From a checkpoint of a small transformer trained on Wikipedia: a variant of Muon for these matrices, 993M tokens.
Each number is 500 + 40 x the weight over its row's rms, rounded and kept within 0 to 999. Layers, rows and columns count from 0. Numbers have three digits each. The size before them is the row's rms in percent of the matrix's.

# up: layer 5 MLP up, 4096x1024, rms 0.143, rows 3423-3433, columns 0-127
# down: layer 5 MLP down (transposed), 4096x1024, rms 0.0373, rows 3423-3432, columns 0-127
up3423 101:468429518517506558471497480467540523492484531474565509447491533444393555493542457427508487454489502462489447476459461496593488451484494511513485467476510507439509446529440533486514477486481428482459508430501547480442555570419515494507493462529538482573466450482493564467502472543485475501545499488497468476494509447534469534587473554486512501559438448554473503452495483525555462567539
down3423 095:562462466527408483489561557476495458492547430497447546432525494567499482526485526541399460545476485502445544469508464527490460531485485608523534489441465471500477543470511503492455503517467450506508530494505572421475540453544459484508496486444428515515500482504477488484502557474532436516466494543538457502564468469459490455557527567479525495566510511499591514497490471456480474511517
up3424 096:488445426510481517434558420519415453444486502508480443457484520463543536476464526515436546512506529444440464511503562394447485529539451499592453513496494561502484473485481537529513501494507486486467510506426516489519466484523500535500516512454509536511503526501510583537486487518557568508464482457528480506475540541380538500554488438574490460407487547506483527534534519453551479487501
down3424 098:485474522463510452543496511451478409481540512529509489554540545513570505527576488533439512524463460461505534513500538516481452496449518562546472557430532492473538522518476490523542476535503543481500543543568526442521465594401451466491478488533492466452542503542513457492541485513544517519500466487477532423537480494580507522467560605518491508495475403473509521529453463467454467508541
up3425 111:527471483518499564462494456504499508461519488498497496486542517461494527434534477584451516560520530477485524517415483570614522538473518409576490493457392450450515481451444518473479531495464549490465471526558519480482492567498480500492411477496481531493520484547473492356531488495558496477538538529458460495447444503521488411466554638474474535580551526444542499559569571505482562476475
down3425 110:491520524548493532499552511517446522487500548545452497473530531620523465512529458555493510538484492529516523505447537478492505494495478453512496460526507579539548433438485440487507541486475546469511481475464506565516470519479555538478481464425562539435430484514482543438433527511557534459545491523456544481488476530540572482524540523498434534536460502464566498556462504437517443482514
up3426 098:492447420531505529503491501534513506510483530511569495580535506520503479507551508490495487481520484509472521534467538451576563481506463488503567550441526462540515549527566589490443531462525413497566504518471526543467520509524461426433429491508482497472508540527507509482435528481506511537505482477511441589501490541512521484443583554456509505522421441505484577467502484513502521486514
down3426 101:580552475430522498459486520478552478503515543495556507506477525486553461470462539483543491461420539516527427560505541492483485589504461546510517545562487496553434549490444459436497496534478512558438518541420511479506450508523515468493497545496479529490529489525525516482526468497507508420492508509515473487503526492450454498549410504515446511522447567476533432491496526502506449504473
up3427 100:545544461532510485545525438551501499538511520478481443534561485466534478517517468446524470566462485486445574504547560514469452498461490491532491507495467469492571560481516526535520487477489494429508456531464513486494410511438496499522468455459445448518497474545471538485471462507527565499576515516474401487510542504535531488511461565485476563517504486493530476521478492444469576495492
down3427 098:493494474445502451460511515579457440442513536516477476516488480444501510466521497482593526499518479477508488538484485443430499526493507470486448480482549557469514406472515477400576504551451453491523480492574490442488497457491482452523494476534488533504543466502459495532500526544461492473556508544485486569476394512448493538463519474480487462462503480597508493464493514497534522500508
up3428 103:504555463532465451448448465475506457559494463454477499546477504481546454528521514521472432472395457467520491482505489518547549514521527448548535480565519476497524554536521507464468513533544502477530486477540570416503465438495510565481488462456500530516458442460472548478518520564454559552519479516471528512441521483432475532542460433497490488498515480473465512498471516447500643516500
down3428 107:581449503509483519505541455431492486560472571460478495482522459463530572508579424487492486515575488512490508512521539456500497504497537614458522473478551444530453521446448494516526447438529455551524511531558492513464519499541493468574491483510460587450488495509541447523515546488565545470542553509453469433542450534553487469467541587546500570475483469548540479507532498554498546490515
up3429 102:505575513463469499576553449549589488530543487516492490472383479494528487513548581599492512518467518459469492485509484476436599489515535428487439518450588499562504476526499462513472461520509503490483476522537528494545466558413514486559550480501491490426569446478497557448510527511496480499373467534476510530523468569473531441507522503521528522490514547548470564374527459496468480583476
down3429 104:511389516529543444478469541513536513481460464423542444450485518430507499443494503390519441507562573540534536502492496473514401502493515497488455469466524463485485481450494540509471540574498527548516481431525523476486460547600500561476484463553389490510376479492517531566421458440575523445502506490534467459523525496499533545500535535450532531536486431456407388435496506509487546383473
up3430 101:544528445527455538490512531512509484489466505496517520452541452539438446538487472525483557491473489494402478542530477560520479551494439578485463524561483488535475475604505489482523537557455483503506504499530482607438492483388491553475466422482479538458523472479537473467529438464491491541484508472492584494523482575465545549456528517493561484522427462498472472517474458443468477521518
down3430 101:496495503512526467527508462521556453505501465540541495451485465558499443475502489593442462523545468462512554484491568531515473468461472494507549556466531485450531540466507471567489497490604490467515509468520552499482476436514544520407465579450542506541455520435454516443571465488503519458521427500487411537504538493471463515447491507508459497548558468457469527483523464515416472545552
up3431 105:506493558506439446507465434491457433503466535506462515479457491445562567516519493518485457538441515493548508472496483513533467501530495585494506520509472437525531480489499522484450422449464500412442544510495522527481469472534533503493560522527556516484540467506479523457478424522477518530516487478509465498510442504453538510507485503440554461490518459441522538531468543494518499532455
down3431 101:499501521488457475532414541558494602479500515430610561597431500530523504521544461463524509514497534484503557538520489490445553564477427492466505471582572512560541510478484527474568471522523470429557452473520494507556454531469484551451447439490516449508493490509516492575543525444519531463525487522506484541529446427511463476511538514527459527532462529380469509492561511500489542503502
up3432 100:570468495455522521537494499465573470473542520547425561590560600454519518551538515500494458538479560475512535461553487514454465511480414473506517515495588515502408474475448526501511445478433498500460447506469536466490474497535549537496436479521509515489449519428478473509550536501567466462478535481477542480484513410476471433550481430433464512484499551491472480511509488580527491544543
down3432 100:504523514440540456537475518486511437456530502504439457530488408528485479556504523487497425423436502535413530482493525471424493424488504599459464529547486509484466485548529524567484503477551473485541455500529515541499487565535414478536471518543480495496573552534505461510499492550486544522410478471544516469529535493516469522492529488569431508563544539453506500463408424528472510519496
up3433 109:484477554528433493501478492519465462543532514568506451494538545523445471521506490501529549562461467461440462434604484462569457455542469488537500536565411432487513522462550527459531484535517520420419527519614469553559462473537471431452452516449472470446492548474424480449438501490464455491447491508525438507471485510543503568505528493546472442500503527510469473522513462502448473502454